{"n_kv_head": 1, "norm_eps": 1e-05, "bias": "none", "lr": 0.0032, "beta2": 0.99, "decay_shape": "linear", "steps": 6062}
Each number is 128 + 24 x the weight over its row's rms, rounded and kept within 0 to 255. Layers, rows and columns count from 0. Numbers have three digits each. The size before them is the row's rms in percent of the matrix's.

# layer 6 MLP down, 256x576, rms 0.216, rows 0-213, columns 128-191
096:128107125131166131166146160106084113151089122142143110138166126147151126109180145113144144089118126147111136167117150156157128112129126148145108141139140128124130124138135175126173125144170085
103:157083185121104119136089116130166125138154130133100106168144150135145140136071139173117134122164128144124098083118106114132132136122139148147112122134127113150117119132113108081112131104154128
098:145166124117136157110144154176184122129105080099093141086163126125126127149141118143160076104128110136097102155107147129173098124095097124092114146118132117154140111132079140114114110110115070
105:097141120099122142125130046098108167150091080139141169127116144107113122098109133120163148125141122188122159105091153135115123095124094112132122082137120127108102130127114173173120181130120152
100:129133127104113139096163131104119155158101083112113157110130111142111107145102162140153174110164136116103146083145128106138164091106095151104143145146149164131118144139124113147149123112182111
099:146091154109162124077118119143080140151111111131140130125083077126161138143111074162180136154088118157112102124143079099135110151143152129115133101137112124132104136127153126084151147096158108
100:112181146110106118173137170159127126143130119173122155145142163115107123111153149106132141110142096168115124138130133119148119111131130168149142159115142080143137124158123140151155100161149110
102:145107097149148131107082079123111092157122109144117126161118129142131132137168145089125114143112115113127138084145132142103097165151111135128111095114136156113112100180087149102107132146084128
100:152127106098104117141045166120159125156134114135152117132099126121107074150104143181119115105119155174096133132125109140144109113143085101119094166134111120102144126108160124136142094106133145
103:139139105157162147092131151094152122126124129138162103102116133157096092101129105121117139121138140133093095071134134148129112120107113162108136123125147184128115143144136119145150145116133153
101:120132127085138105153135127148090140131125176116124136095146148161125131157125144145201142149138154140124126139123164147126140088135138102128123084077113105105160110089157148111132104161131143
101:136111130133118102092152120155080138132139100120174085111152164110101106141136119092142113150139096166156149101123122127095115122125124121175103149109131128100132110112105142082136158125118081
104:156154116157133107099153117138136166092157142113113138130098116154156157149147102127124088113184108095109142091102178139136089110106139135144095128139115102128145113153123128137100126122104124
102:124175133102124113138122114102118101088116128162108104105161126131097113174110134149078127167170107143087159126108124078129136118134108067129152143152118125150084135110136161153153106166116148
094:097120133131100129100117136137133101126149150139127158087134119123165167115140125167125124129101143133134105114091118104125105108137110128178098162105132111146116156132128124143127144099178129
097:099165140143166169122142107093135123131136165172144132097118112111128106153115103141189160123102120100149108133166166145159138136128128124115110132139164165164119127141139127132137095118098163
096:125144158157120148111083148194165171119098119160124129178137155121123127140150114132136140100123105138106139161109104143141154131100129116113150143153120136105159128156132136129105093110126150
090:116153178148115154118152145102135109131116094139127106139147143088129139099111136129148171138111181098142101127110136120133143154126119131133087131157143075107129144111181107100119134146164139
093:118137149124168144134088145133147113075126144081099148143098152132145101130162126162118161106128133129135091111160121117141129150175130119146143109079140130111112101103162162185102144151111191
103:145139191086118127106119157161149130117086120130130100107158135108141132153142139157125130127109107107140126117111141131137152098140159119134065126176146138140089101080148173125138118168126111
097:140126117114144159120125098107142087155142128152111147119122132086124098139142174148134114115108111110105109140134149159118093108125129133110084138094107153099111099144124078116110130155149121
102:108102170137122143122131122122131109147180118137113134119116095156155131145151133149147155168132110119118165129098095091118089153145127148115148150114141124130167147140112118099103092098187108
095:139104131139106163120188128148112119170166161096086166098148128129113108146138114116144144135066133120101104142129126143168113107146143131171101123161193084125106109115178161108157169121140128
092:093143114124131100155135177127110151149176128141119121124127153165151141096083120136136107126127133127108119128177132135137120136118090139141123119083139171088133117147107135156133125147116140
102:144097119140172119175144104123128150104092150155132089138112133129134131125140122144090155129107106129133136114124116109100119124110091162122128135143152119062113116148141151118158111141102117
102:104126073110121136161164135129138121152162114140141133125153090126072113132148120123160129153149072132124147131129159163069106172132118139158120142135113143168141132143138106157152117121096129
101:131113159084142137142175106154135097138090094134176113108139083142103122091142154133089163110174171121179093110123131112172107091073118203165101147110089152112125108154145142137074140127149118
093:117150146110134142097094119148099123164146081150119049126167099154124114148162133138120111100112126143140151116083127121130092165138136149113129118126133145144116140094149103146127153133128110
100:124096077122125151135112209112121171155099119105153098097091138181132118134141142115122116166110095094152131140134101148084108134121126143124106147105163104099140116133093112108146119111182148
099:158176088092159153135169122117180125174119149091089150155164139122144110097153132118174105153143099142152119157177152137107095176103123101141130101119143134133110129119178129137140159110130145
105:099141118095149119067161065138123142137157155118090156106130099121061113070100162146114162111156109108112142071088138121087160097129135113132119129118139172168155127128119121131107161083102126
099:117101158147164097111143153110155145136103107125150148182134151119148113193102152138118102154119141093131158090161114126129143132102125162115151119137125160155095133108149153116116071140135133
107:101131128098122139121136112094117109124158151089123118144105112085117079133164166112139126149157133130136151149116106142168150167149161116124137132142143138104138111121150072115108134136176126
103:108117115112137107157116149132138155126147112147121138111115133131138158077140171080135157125112104115118083140144108090139088114109133135129138140143151158169160142140120105168107133131137097
102:150106095123156099109154102113094105133122158114076123159125110135126097127139178120135117085129061123095138095128126151128099131131102129136138128189171150136099164100152141091144118107154130
097:122162122137119084135177120118159153131167109167160139139129114097107136112129114140099098111128123163094114095136111137144120146138101152096163164114168082121131176158100121117127125111142094
097:150132128122103124158093120130117147147108113113167189136116109096120132116164140145088141082146150130155150107107145133135103072129131154140116125137128182108125136104143109154103095125139151
098:137122135104117123129125109164107122089112094121154122124045120139116078139107155118124121139146085120110141093104156120130101143140141140117094120100130148090129111076144100067161127117067123
094:180123137079107122142120148147124111170158117138105142155105146091134144128133134143130104090076122146126119157160150144145104145165116100107131122109117114161112110117186149140125186118157096
094:160092131139131143127120148112115144136094182116154102114123098155121084134107122125161119159075135118089155136071118169127114160094138134092165164116140147099173116134125162142137112154122098
100:161149170158099118060158122095136129149134123105096071156161094129188110133078132091138114147111120132133125089158136113049145121108161121127144168112148159159134131148135132127169166168137109
097:097126155138135119123095123111103115129081133100188117100173093170141137132139125115151148119093111110110169094125123124159141180105127146064101145108118142121081128128158110121111154129112191
106:097144148115139118144096126141130102109116158158132121104067133127090121119166107050072100109092161131186126181110150092145147108107137092160185107173114187182158104149090149104108144165150113
098:155129147152088130126078120112133147136106160155141119109110089107131130124111111133120112148152179155132137118125122105115124119113132098079086106120098164123098128135102131115119124151138117
097:107128118126104147149105123123134130135087112124124131095173144104162152125111151083147143157120151114141134140116167145105100134127118124098090113134102117116121096102153079170118131141118175
105:144116087149102131128095078106141091171106137076104151116139089093104115089099124134157120102137092120127143138155141124158131060121132130134132092160144123140150117147117140126083111155118124
101:150117124137099122126090148102140129154100128139115107118104102120176137181158115110140093111117097120141116146128130125148134163069165144121123136131117137145107143127132122113133111129103128
101:106086140196112086085115129115123112111183100168105132113119107155150100093157102102116114133070143138126124132123135112131098154128156119120149128116161124102103118108186094114138158096149128
095:142163081129110126135119139132142129136154117121163143112141168161122147138148159126158141130095142175185092111166128144131108129141163134083147112142132151111147158150141125119110126110172113
095:096122152164113140095125152122125131144157103163152142144111120158138147155153145093133111151174135149107068124115122147109158137138135134146145141155130122101142122103107121085099105136099136
094:159116115128116087169108149163143154147144115110147145143085126054142154130120135150147160108139116126138121132128135106101156134128113136115119126160096123132113126128131129164160168085128093
106:118119129048113103116114122099161093091184083103152078115166137124138116104101144155116125087135159118145108168142128129137137142143160127138132101134124141107137106138126086119148152135115107
099:160127150124146112160088141163146161156104154127151176149134155137172112128129125162151144128084149174120135166134152184139144121116111134097109124105157137158132116137123169140131108128125199
101:093096110181161114127153108126127101131103143199139109133156133144090155154141123133090145095142102114169103125147122185127148112097140146138098084141112085154119137172156153163114157133127101
098:181146146143152150131129154136150139179109149139100083137146149103125121130087102131178119131058107133130143105125146101166142104150142113137139113123146144127089147118107127140133109119117136
103:117101079115126112119166125095137087171081069131129146129172119157149156137152161148169099136135132118057117125147106139136124117113115072129129143159137131098140174121122183108121081150101142
091:140078173147102143082132151143113119138069151127183126167132152172101113120132139125059147149135155122119167105112125114130110121109160154089142120156156105124150153108110187082120172129145139
099:128122131170116159115123087203136167135099127142136168160145142115080151152128112138144118157086120116162130106146113196093108115104151122113141121115113155091096155120162131101157115110125205
103:132138139113121121124100121136166142084126130089133101131132138107121112104153154126137180156108168175143124146125180101084145152168090119155116119157158124157162114142124141092162089147145122
100:145107127145161132101109112139149099113142098137146118077162130099117139158102146142134117149153170139152140093140187116091122183115131132103078095079117140119155140119112124127148136135178109
101:123133140122109095093172116078094175127117145125113117112156117174105172121123119126125128143160109101170116093100134144144152111104133147134123132149146142136147146143186115153146132111141137
099:170119151091148111148151147134134119138138126127101171142143164109170119153146085140129101127152157110088159163089129130114128079166136110106133126124125129079119124141122072108125114149160123
096:110171134103140118123154086152109117067127116109152138156136161095174153156076140131146116123130158070090142133080106142129152133123133166126102138136124134118133116108096134130094119129163128
097:141150123152167129131151138128120141122085153109144102067124116138136143129169094136138117149082081123116142090087118155120122115171133128133140174175147121146122138140110151138134048080128114
105:109146117151140106089109150098108121142142176099167126126133109136151083097138112115150142148114122079140135110108131151140120169129114100109144130135094160158153147146165138161137123129112121
104:114146154125152168153115160127164145133120148160112141127157141114084115131112114194141101100150123125143139131124154145141115103099145139112152139137171147150130117124145120144155161143133132
101:117133126108119117127143142151109084161148147103094149164131131128133125112089137110140137144123135124114143148145124135089100170122167132119100143129165144143121111139143140163195104132111074
095:133102158151118089149159127106130122088166133175160138113101130146120161133140144153108148117155131132088144114114103075136111119075170132155171058116124159150123138117140154160103141143095100
105:152091159143138145158107186111109153185148153105122149094110152134110114152104111149123136110112138105122126127075118140150164175096121172115085113121138129137119128146097123139108107090130115
100:109132126123137146114133160117082078142151108130172154122114155125125098146137092158093114115120141093080133141115086128117097120131108130145092109130112120147152096124145113161177104175102144
100:115166155147139130083126121110159170080131135153101100122104130127123109138136134168109163103139099119173086132137121091123092146148136113136128105121108075129132110113090101128128123110120150
101:128188181123108158135138140127144104140123122118136133132108087122123140134146142153131135123149168140176131089097149147147136154083133107123124133103096124081135155159106106121116116112087133
099:107120128104117170079110139159153135145121114110125170121131136127191129156141119132135099146123141146133130130137134152164120082123110104116157165112173111130110123099133127149162131154116105
104:101107137112140139071152154132160112176145144150154141122084102147143117120122164138137145133097119125166163117106086165096106150150120109181109169133144111130090146117179125090133125094153123
102:061114098116082109171097123110075116151144133147138109117166147131164145081116148105132137130138139107124180124132159123118138153114061122177117096142128136122108165125088127161130115121131141
097:142135148103115146111130116116110089184112119186113116155144095125144106103106132152127106134093122150106104134124105090087148112127162108056132123127132117141130112160141125076146104138148094
097:130143137128128101114140122101129129128167135147155111113152104220147090111123134108119112129113110131133143158111085111143161151154173135138127133159104099129136117109128158101083145173127113
106:158106110134141143122109142097097111104161167103117106134133128135142138101118092111135099101068117071128162108157136141097122140128079129125142103170141123137115175114130157069155156129120161
099:109148120128148156114133131116151097116090121148151151150153090203117116134126146114182124155122114134121115149162157129135164117120156117139094091139107138125131137126088168113076082117137153
096:156107140126117179142118140131149123106139118131149096119185165116137181123088124114146115181157124141087108115111154127108147089179095175150093112138163137114114150112147144169123148106134148
099:128126139085129150111153096125129163159126179151112137119121141101131115146135151138123139148161122163136123134155116168135119081120132110112094180125129116148130096159122107143114127126146105
096:099075118128151101150146147139127133113139144121099096129077104100115111140153126132153142137080103122113151154150125164129103139125115131170121092101162094148119121122133162170061115124150106
105:161145118116099115118145123135162150160136073138140156134095111143147079135123177092101152115076132133138137092176152160174138168121148125145172079113088135124127113095154157131156125148128130
092:142130111145092117195133149108141117085119132126136091123098151117193131114117138147083104074152092156105137154127121108141121165128106104128112109142147094140113128123096122132124159136142094
091:130162150077126133135150110147107131131131121121133149150148139177087164111094105106124132089110120129078116128105135101100119109119129102148130127129166131166126133147137111108155131125174124
094:109111114138131091136085139143123139141165146131152112119163105139136134164107134114145124120137142123099118115157119133144103096166134120181131165133145173086164148125131158113086138125138165
101:123136158172146134108173128120124093165106140122133115093127137125168136151108140140131114125095138167129129117098140118099125092118128145136109120114060173152134117127135146098127175187098126
096:121092160162129141140124134141131135152141111115136145102114102128151131144129119102129125144118120150171122145136137118115120106095127086150127106113136144139106153156149117140107118135137109
095:122160130133107169138137119073081144099130152121092143109132140120121143143120166169130087131160131217122140155128132138121112154116171130124077130185135135140140109070131128112134126094125142
100:134106135130115088166153151150163139152108169114113109134059153139121108113126154144156103092099110130137145100155150103150085119120093143124099167121099106113117114206132105137166134139130139
101:123093107113098125147127183115137122131088100154139147148127124149116114125142141121129170135165129096138126162149144148138166145104097130153131157157159108157135115107125152119109130109101118
092:120139076148198121092145141080159165150134145095136180090114140183148111160118154126119152142076148132130129169160147142114119171155108130090164094121137118122087132132101113115106121135134137
098:128151139068116112153089122141138134131116112150114097139121148119150114150124160155148127156120140165123111130138109123093128093122087117070145119116140113096085130153130118115166092165166141
100:117121141164160142115109088164106130094136173135128144139116133157137114156154148089169120157134090167137126139127157154135117143131122103128136129115151129130141116137114102107123157117131101
108:111087141143162145087102134143125126134104096169111117097105154124164083096157144107103158161054163101136165078116136134136126119100096125110137138106099106112123111118152093127088141124159132
101:113158126113156132141108106157114142130059140131084109162115139139127129090145107116123134104101155100136147125099139164116168159164139129114118136099127080066125157128119118142109145146192120
094:128132164140118114115121131055151095133058114114168152136143124119147146162136165125146125119116136133165088107175162077136110121093120122090158132103107137146111149144116128148130103151156131
100:176120132144097140123143126133114145145134094092133106105140132105146121091121144130144167112139173146080132124124129153125142187078105134107117166080164145124107099121127162116137102157116141
099:132155143132154150109121165134129119105103134101072129139150105124148172174118143125154123155110172111144106099121176118135107147146106101132138146076107125136122093113104154192114112143146170
108:145112136134151097117143118112129164140104160121124117105155120175107145127111153106120126157107152182135094090110172133083163130111169141147161148139118108156127133112148098165117121133138147
100:140158167109168124128162104137103123138134154125145097148152092134171113129106112145155109128126147112125137168144125167180129141135079094163109167103098103172080128184139172161147117138092121
094:095121177123145132121129159187166142153163130129128086138114097121107135192170086152139096163141181125103174129111140140098129124118115097118145102103133101122085125136116096176173136117149127
103:107116136139169101129158096123156161068157126118126167130123137106146108158108171131103095085137159125123110113129086092137150128124106151145126154123151127116140149089139148126070104087108111
095:133124127137075083114098152099096117134113122093123125141151149098141155088129109147156133166103118064125103125144138098109115151165141152112141072162114106127131155140159179147179164164165111
091:129111093118078111139103140084121149174132147084124084104126132166128154162083054157136113148105131103152172159096166188097102152096130128140148099161132129142082170143093141140168127169109125
098:158111151153176153125110085119130126086150097112114151151155142102138134139080145101146097081117145152108142097124139121111136080109099157124095174133114119145102149121132150160111122130116109
104:134159110104124138173144170131129125122100138142162107103147156124100100117127117148127136112129127088169088120103119171158096150086105109113095157161140143108137107113107112061154075134164111
106:168115119133156111119100103118108068105118135152146090094146137126109143145152167113116111112131149133149129123147136105118119128153166110123105145144105130129094120135113165134117137165146081
096:127172161149085109189083108072153108165087123146120148131154107133090129143155071163141123129125135118104145109108121132158130169117116142082113095124152147101143130152112138152146106138143126
095:159124151150119107128124090099153138135095127095140131111118180161118109124118127119136165136132186154067125126136144152124119117163156138133081129139101149118195142174126158151131122166054108
098:150146123159135156115099142145137133184117149152128139142091124136142171180132132149088092098148132100141122139125113126130092154138088105147184161151092168144152138138119130169121132086144148
105:100165114117129142102103116141160117142088117122181117119113134148142123126132140147118148164146125133130106103139140185121136131155135130103140122122121128149173138173135160107142096131139079
102:142135107137132137117177119113154113101120126081117117111111081143142154141100113155126139165112140154089126125129149171112093142146103115154126119125118135169129164131125119112135136111172118
103:100126095100087162133125141145163106131131115141116147115094128138172112126137134143142071103121072125140103108098147152103102144099108108117146131087135090156141067109153113070081127126154144
099:152115090126158138118148142106123150138126097107167096134129105102139147133107115096131135150121129130127167110119142156138142136143117165139103135069138167087110130160143107156165107090109118
102:121095148088071136153135103119164174112127136143135132126114135134117126142088111130173118099114158157124124128141151140092145115145167096150136148146133100149146088100095178142115123123162147
100:113168120110092134143157102128153143089123072162157152151082157136110125114167178143207117104126122132129113138121100084072079123143134112158157137150101133138144123132118098167136134139148112
096:129077139137111158121112166154101139096125183121106095138122157160109161099123124177134144116114150136176093144106135150147153157126163118120131171147139140085132097091111128135110128120112126
099:146114160122108173091144131128105120125102150121101142114123107157134111114146132115131144121143097147135114110093145151132131125162130137116120103128102120117159119124147133109101130077136108
101:130095113098144099099100119107177144159124148161136144148140149116147184144119145185093096102157103073123154149147094105114102130116125116103123152109140137121108148114116136094135112122099128
105:151115100127114120117149134137101110099138118085127135119157149133174141152108132122159135125095105177114118125094085139105151172114103108108122136100156138081149140094142137104090124102100144
098:153144148150096133128137118139112100112151125109125147157109158135146145150108129117047103106087153159129129137094066143147133115124113125146071166123148128119135116106116137082128130093129162
095:116131113116105089137111155141173137161184150138093115122110133128115139153122141150095142099163120157188131105144106124059146092138101131138165114098112142158123128110131117120089140104118164
092:142099145135133114122141094153142141148111117104151133170157175124126097107127132106133172137121122110084151110130144144141096126114130146105107151154117102127100123087123153139133142100125097
100:132121059107156142152138103150145117122135130117127132125092096077128125111117124181107113165117085160091123122084105124117123147132133128127097116115146093117152116106093140174162145131133112
096:104138113149079104150139140101155145123159124115130122143126125097155161142179142173100098105185117151091110117096094136126163114140145113124151122155137097074146168150133154098079147096073130
105:156111096138140086132118099110161144111158145129160121099093089099110156073102168143112138104109176150136118143116112088086086100147104126131134161136096126151145220075108124108124142129113113
097:138111135136131092129107136120111115167166122168140152117132110130119151090120105121118145137113135133104141124129173123148085146150117125107102141075161156165112140115099120145122139093135109
102:128131105130144131146114146114127138096142123110148098160129125167111146139133141177139091164103171179124134082144113106102146118137124182144133112115140127135155136149173105096138135156100119
099:126148113155129146094128104112106113129118147119127109096122169106083144120149169103088109167113137107115138137168137170117141124147100122171153090144119118178154127135144146109129130165119132
108:166101141120121082070148163161127126135096087129141122123140090144140100128105120136097111132143127120152116100164119125109126130109146149164181119185114095116138138151158143097127127129149121
101:110113093119136125136135116145142143072116136184166105166123122104119127167094116116173101119102122137108129099174137127084124166126088142130159094190136106124093141099112142141147145128106117
097:187094110152133106139145153138110073114144092158096094137107113110124173115076134142136157087136152144128149160130146135132098167183104131132095144093078098129086154121101117117129117160164114
103:129110144108150133152140138106135137127125152161170121128141120105093113171186137128124148183114101171146159112134117111131137114135114123131102125181140139127123158118134122080140133164148164
098:172111125108136094126142118126135129135152091083122093115123146112129138109139127067147134149128157109101125122166148135115118131128127119156119132155139119158128153116094120124142134139102115
099:109137119146157129131142096115092144085164142118134105097153153111164161184141162114112147163138124121122115164184146127136145106102136122124116165135116138170136135123091165121120186147137102
102:143146063106138146117140130120092104159130158143114156159107090170105112168112136182116182078135136103075082154153113144108127171118106128121147122129152093155141102166179138140169158098119149
095:113075123099109108147166127154131144148145135158111094169102100137149139122150115153148128133187103123140129143122128094153088159115156126146105105130157169121115140098123092116124108105092091
096:135141120123159134131147144134106126100120102126179162102131156105154138169137055142116139093114083142156124134163171130119132146103129117111112095142133130102144100097157147093142146149100161
098:172168169150100160095128094116125111143116101145107158171106135137124101140092119141105138140155140106129102161115134114099111126155109115128154131120138114179157090108139114144138151080123130
099:097091095169129172089105094135103104165136144122098133075144132095113125148068166146158123149149182143157107135079146114098146151117163210135117208138129145132127154125097084140097110068096121
106:085173092108128100128102122114144100132126140116098122056100157136147130125183077107099094143151112133145156125176142157169099112141083118136100116112128129146116071133143101139092130171117111
102:128127188110152160101170132096136079105113117136092114136128149134127147130159132115142136141161164208153110133106113105101089136154130089111114188111140129152133132096144145154114156135130104
101:145112163137114123157114146081105125094122125109105099120153142141133145108138163086119201133124165135130142109127110144132147108152117121100139164117116125099136144091134135160104150085104106
102:106156138171126170121099131129133084123093136095108114091129134112176095151168111099161139153139142126105103125164117097151131139117121162101118146191119141065078161152122144126136133096158152
097:068126121151132125130125133135119093108143113146111116179103196145153147178091140149159138135114114133140124166136074140128150140118178109167152129109182106142140091105140135100112095135111152
096:113133133151130145120134177104113157128131120143120129102098128098121131133132116070159107150117136090150136136132128128120137119100115071121113127098135105119097125108100106140124106136104124
094:131129116125137115120097137129158133128106136119180157108092138099135129112110123113083158133120157088150146103103111138123101120156167150082107109154150158080125167150187140126164125084126072
096:108146108149101136127142111118157118168118140117142159148145147150136123105143155122111110073110120162165138105156123134105114129120161108127137107140128097119069120135088160134179123087126150
093:141129097131123131171170119110157142111113126095134129131162130158112097129154102092065170158095155132084121134147134128156106132143105140107136093117128169152121146147141126142160143156124153
102:095166160133122125163129157166157132144153119127130092130108179155136138140138140148136119115140114107145136110117147104112105107134146119143128148147096128135134116141117166133134130139126134
105:179121116183147123131134141160147120130098136123106159128091117110152138086106155108100144134133131130134150146124145086148118112109120134159149139100120132123156169080107105134121100109135109
108:137098165136087121134103126163147136107141101133160126104101163134158107058138136119108125120178105130135113129114115142116140172110120106168150200111116107158103136114127127139103162096151114
098:122096122135124147093115110149121129131132139089103161130107098128147153099129134116110133113117106102081095118132157113156096119150124117138088167119125076133113065114104109136132135134117116
100:130139141109148087156107089144124145181130077114114157153151127072116125113148155094110115119127102134113125128124117132125103077105114128120156164078134152095138126138067144112111106148132113
104:104121110094118107117118144132104078128143144121109150102118139111113169135150142125129143169161161105139141182136121128166106138063138145143131152145138134091140138150140098129181085139174140
100:116164127125166137166133112111136119113127139140121141120112119143142154114103161139159117138117134161201144122161103133137088147134153125136107145086128107168163111130095149158133150083127132
101:098110084109166140128158177142105141194109130134139167105127168148140118104149094178132144164118157151095070129145131134116082112163097134139141114136131123168139080124130140107143137159155121
098:139152149186129149129142100148138107139105127101144161089115173107169128111134159094141121060163154162137154122114128109100167099162140132110068122145105125120144108095106105170133145109146157
095:107060109111100146118108165129137139109140122103135155134136127146098123130083119123159169070151128148130122138104111097153121111137130101126185177118070149108125112097118077118156133154179126
097:134159105121139135141144141104139079134179151106125147121126114108123107138114139139123089110097130130137151099105128117124101137109113122118145081124134110164103118097149125123102129076114151
096:144107106149136132126133097132121138166130149145130163116156144105186151124131167152114093112146128092152145162129135103129173152156151094140099127156160127138110163101163116115123143111137147
101:144197105144135136173133140148154124132144092124138162136096091157121135174092146114129179151109179117127087130139085085144102114078127128127130123156193147096146103152140201124121125118136162
108:146115143112109121114161096159122103108117107099107166116132134137150125146134110121140108138152091140137110135103187070091128116148129119165137117137073152111160086119106157146141160139121126
097:127113130108134163115133149108147127114159105125166096128172130126114108094130124119110133126129127137126121134105114124059172144136172120141115120094147108190145102117106149157114115179118156
099:145103092131133136132154133128144126106116101154145162135105182116110138088074143123098140158175147082097099147105183102117111112114144157121148073147126144126138142112147100104130126110116120
098:100154121110125148148154136114116103126122100120152142124111094115100117093165172100099109074102153108167115096172150128139171109115121112087149127141129141124130135134115130103155097118081126
104:120106157122124109151123156119179108146153116138155132140156133135107125149113150150119131130097131096140136099108110138095110111152119142148138119159143137096088123091088094146134123133160130
098:140101155152173102130116151106125182122101144132131106152127142111144156115108130085109082124113138161128085099088129150126110117119120124137107118101138139140161129073135116144151154121109175
104:164152100169113131127116155126153149103138144123104117160143160105142130166135095069105113142183145151091116109154140139104127098123102131161104158126137168139097147127126128085154139170069180
105:101136118157136133129105120099106100148134134111106162160088114073148119128131095150126128140135105109166099184136152134111128135149140086109126073113120101108146126072128094143149120126133109
097:104123156125146101135106125084166136103133102117115113133099127163112146157134145130188123097152145148162105159093153178095099114167142143134107136165122123119155126113102083160125116106071132
101:142155125141153119101129121124163120149180108144156120143124150096094131147120165135158120147109168151153090108167100100087136124122135130123122180148103105144165116119139118108132148140155142
098:114133134104136120111125159145128147173139094134166102115104135131102125098154147120162099121129132118110152127127126153117165162121121106172132144107150146095126092160107114151083078116151160
095:148122123161124113104121133142130135110148124115136124107139122153122114139101116161119088129101094112127132126159146127108101136185162082105095116146139139148150077109154186138107120131097128
096:134121112132122127109151174136107094148148122088127143128127084125117107126164142115144132105151121100124126078139126072112138144098175155114117117158093125134151149091090095135157091146122140
100:146071134095111093137127129112112159145120083118121171131133163124125104117127129067116151115106153131128136065130132131089133134158114139143108126115129152142106153126142074145128144153131080
095:111113162110138121160108106083161167133155120097143166102113135125115120113142101141077128107150139141110111083126158113154104100136141099104082132156107162139091114160081142148095189133123108
105:125118126083144171104109137112153100108127068179086142105147143116099082123084123092085121139136112131128130151180158133112072136136135156122101148104122121153111128106122109092142115131138184
098:123132129155160158108158103109135109121087151116114128186133148157136107102089139105105114098178094120144150133091073126096140122105126160121138114119136128125126103145118171137130124113148127
106:099098138119084113106155128082164130119100157069173098116129098144088163120157111135078160127079125167120114151117106128120112107168103159150170123107118156113147160166120135144136082125140138
102:144167141159106132139113118122119144145189134151128110172114121144109125128105118108127113151117104109139136142117113095143148120137138116113134130169145130120166134122145152165101133106123076
100:115116095157152143127131131146138122139150109119139140165127091147105110107123098123126134124147109127165169130144133138105203107129083157117178099132149105138122105155165094124095099167125124
099:079054091157161133093155111130116094139110078151117138131162150125124133129102082122147114174118158135140131130122115132096112129150103097136116100126143139145097150141156121118118123125128166
095:117131128147134154118136134139119119138129135092160066067114096145118166120131117179135072153178098081127169130113129147128088125149136118151154130094116100120157122168148108122126119130127148
104:120117148135117122155079189089161126148126133124206126134103100117163125110164096094146141116143134103130130128087100100124115122139136129121138105109143142149154156132119091140102131108140141
093:116137116113144161152132097088117094077158140135131082153101169135183151146093118117186123137136108142118118120113148167150124104123153097066122122150126085121091099153130138127147137120159137
097:117123118115095156104101182145152116144121118134174154168173146094141120135111120130063157108103141127156156090097155094111113159140187140131132162129129152101142151113093137176114093146117115
093:154161150135146107085110140130123171102115141129130123141117151138120148121154127133125128104121166128137123125109146098145123127176111122119131148126130158154118128091148120112113109129099112
094:131122155092134139099159137078104147148103138133119121185111112120140117123146101162164106147125116113093108127126099182168139122113145110117132144121155082132097135152092141100160114115090083
101:147100098135147171128166138123154168147128111151146141142114146119108137105134127121119169128135155112132133158192157092136120193090125142156122127131132100159152121117111125128108156158132162
172:138089097169112128149087101116144155131129107134136147178087104112072128146147123102125120126085116145119145095135152101105101145120130178129136129132110159126160146204131106115156188127159142
103:118081107124110146113141140094152122135204162129124115146158110137095088110126134191146116118111138135151108154076117141095112163157139120104128144158126154164127125177101104109115127110176170
101:145114120109090131130107127139097130112156163124157172117080100130180121160164116157136101128153157145176099170113166086108107136092182112116164147074115128114119105124112087120096084174171109
099:128176087151129123102125135070126106080136115138083132143137152127109110092105137172142079109166139130092112139123119158102121102122134117112172169106117102141168115139117149135158138142104124
095:154071125134130127151133131102116084123095126105104140073107116081157122180121164117090101146157111117186119114130148152130167143083201111121123132131139131097144098148150166173147189142148167
096:108124140154130145141115102133131090145175106086167175133098113145128111125150160171151111095122109138168160145131135135156153097103077156142134153160089139146111117103132132109155109128102121
096:134119116088129115156171124082131145163159149122088074139104089085131149100145142100133151143123119142161167149100131133099154102126120126132096190126112104119109102111098140131111099139133158
100:153097139135151083167113173136123116132150153139142108105141147132178137113126111131134110084140122119113142108124131141139151161128174119111148160101158114158135112157122123122118128080157077
103:108143120122124147124140119151118081094114082107122154106097154137189157117125120122114075140142121113075157152127115126171126160138152062158127145129144190104149120154139131106106115182126113
095:175180103139124117146159118122094078127138129142166129125161120127134147146122106124195125152134128082087137153167167093144086122153133068114162171096123145128119144132123151185148136126134167
098:145151125126154086113087133095144118131131148189130138148149146081129136163140134100099101135156167139140138132122060171165094130132158161135135141153127093147149095128147123167133164122089107
102:141124129133133142161148130173092082144129123142084126128084111124113148130160153139124103123162148160150147135128129091146107118102110104121130117142129095164110138118133122130112169125117099
101:133143089092100156140149115122139155105117140155148134116145078139105139109099192121103121128147135091125137129116101111105106151123140126143121165137138120124121122124155134134112144104092117
096:175139085148081151157119155086106111164129117100150158153116156154150143164071106124121133112138147185140089160154112098115129086093100154120136153122160140120144102133106120099138144131135161
100:163089107117101096128125094116153135101130128183112172114087144122170126113130143137140143116093178171130123170129155140086099190122141093187142114104146069105136088129116098081138144125102167
096:110132139174166157111108133147136151112117138081120127140140113139131113145141152154129099177110145085137096109102120171178075125154175158081156135123102154134081161114130121133145140136126155
105:148106114125131144137138155134123081119090134125143084108094168120101105112118102119124075108130177122101121111119095102139126112153177131123118100110080122116121146102106154113113128137117114
103:153109097149143122123112085141132080161115109147154125130129112137090114163143172131115119102173109159100111109149133132127139130130165150157125148114121133142127143149110117116114148068145125
103:120125127129137134145165186123083129127102152120121143120104104137153143127110126119098129098132105127127124125142155131141143128091121150136126087149128109172137104078124135103134117151117132
096:102116123176141145141131116097141110103133152143118115121125155132131108108106130109154139149133163115143119171141142084137151167091100122124107087111104123136173145147146120099119142130125116
096:085105102131169150117122103124125115108139141136110109115139160151124105170093104138134121130164080142116128121128117144092159126157118117162121146099122135112125102088177147118123097160157131
110:082095129161113153175126114162133103145107097100123122120103126160129125135158148141148111130123138115142125125158156125128133153113160140139154168100138143135104140164119143168158108126096122
102:126141117128114127116139124133119125118109121105120145151118127117140141107145121103169140164122151157107169111158145174071141129119103082180146108129150163171119126121175121124196147134154095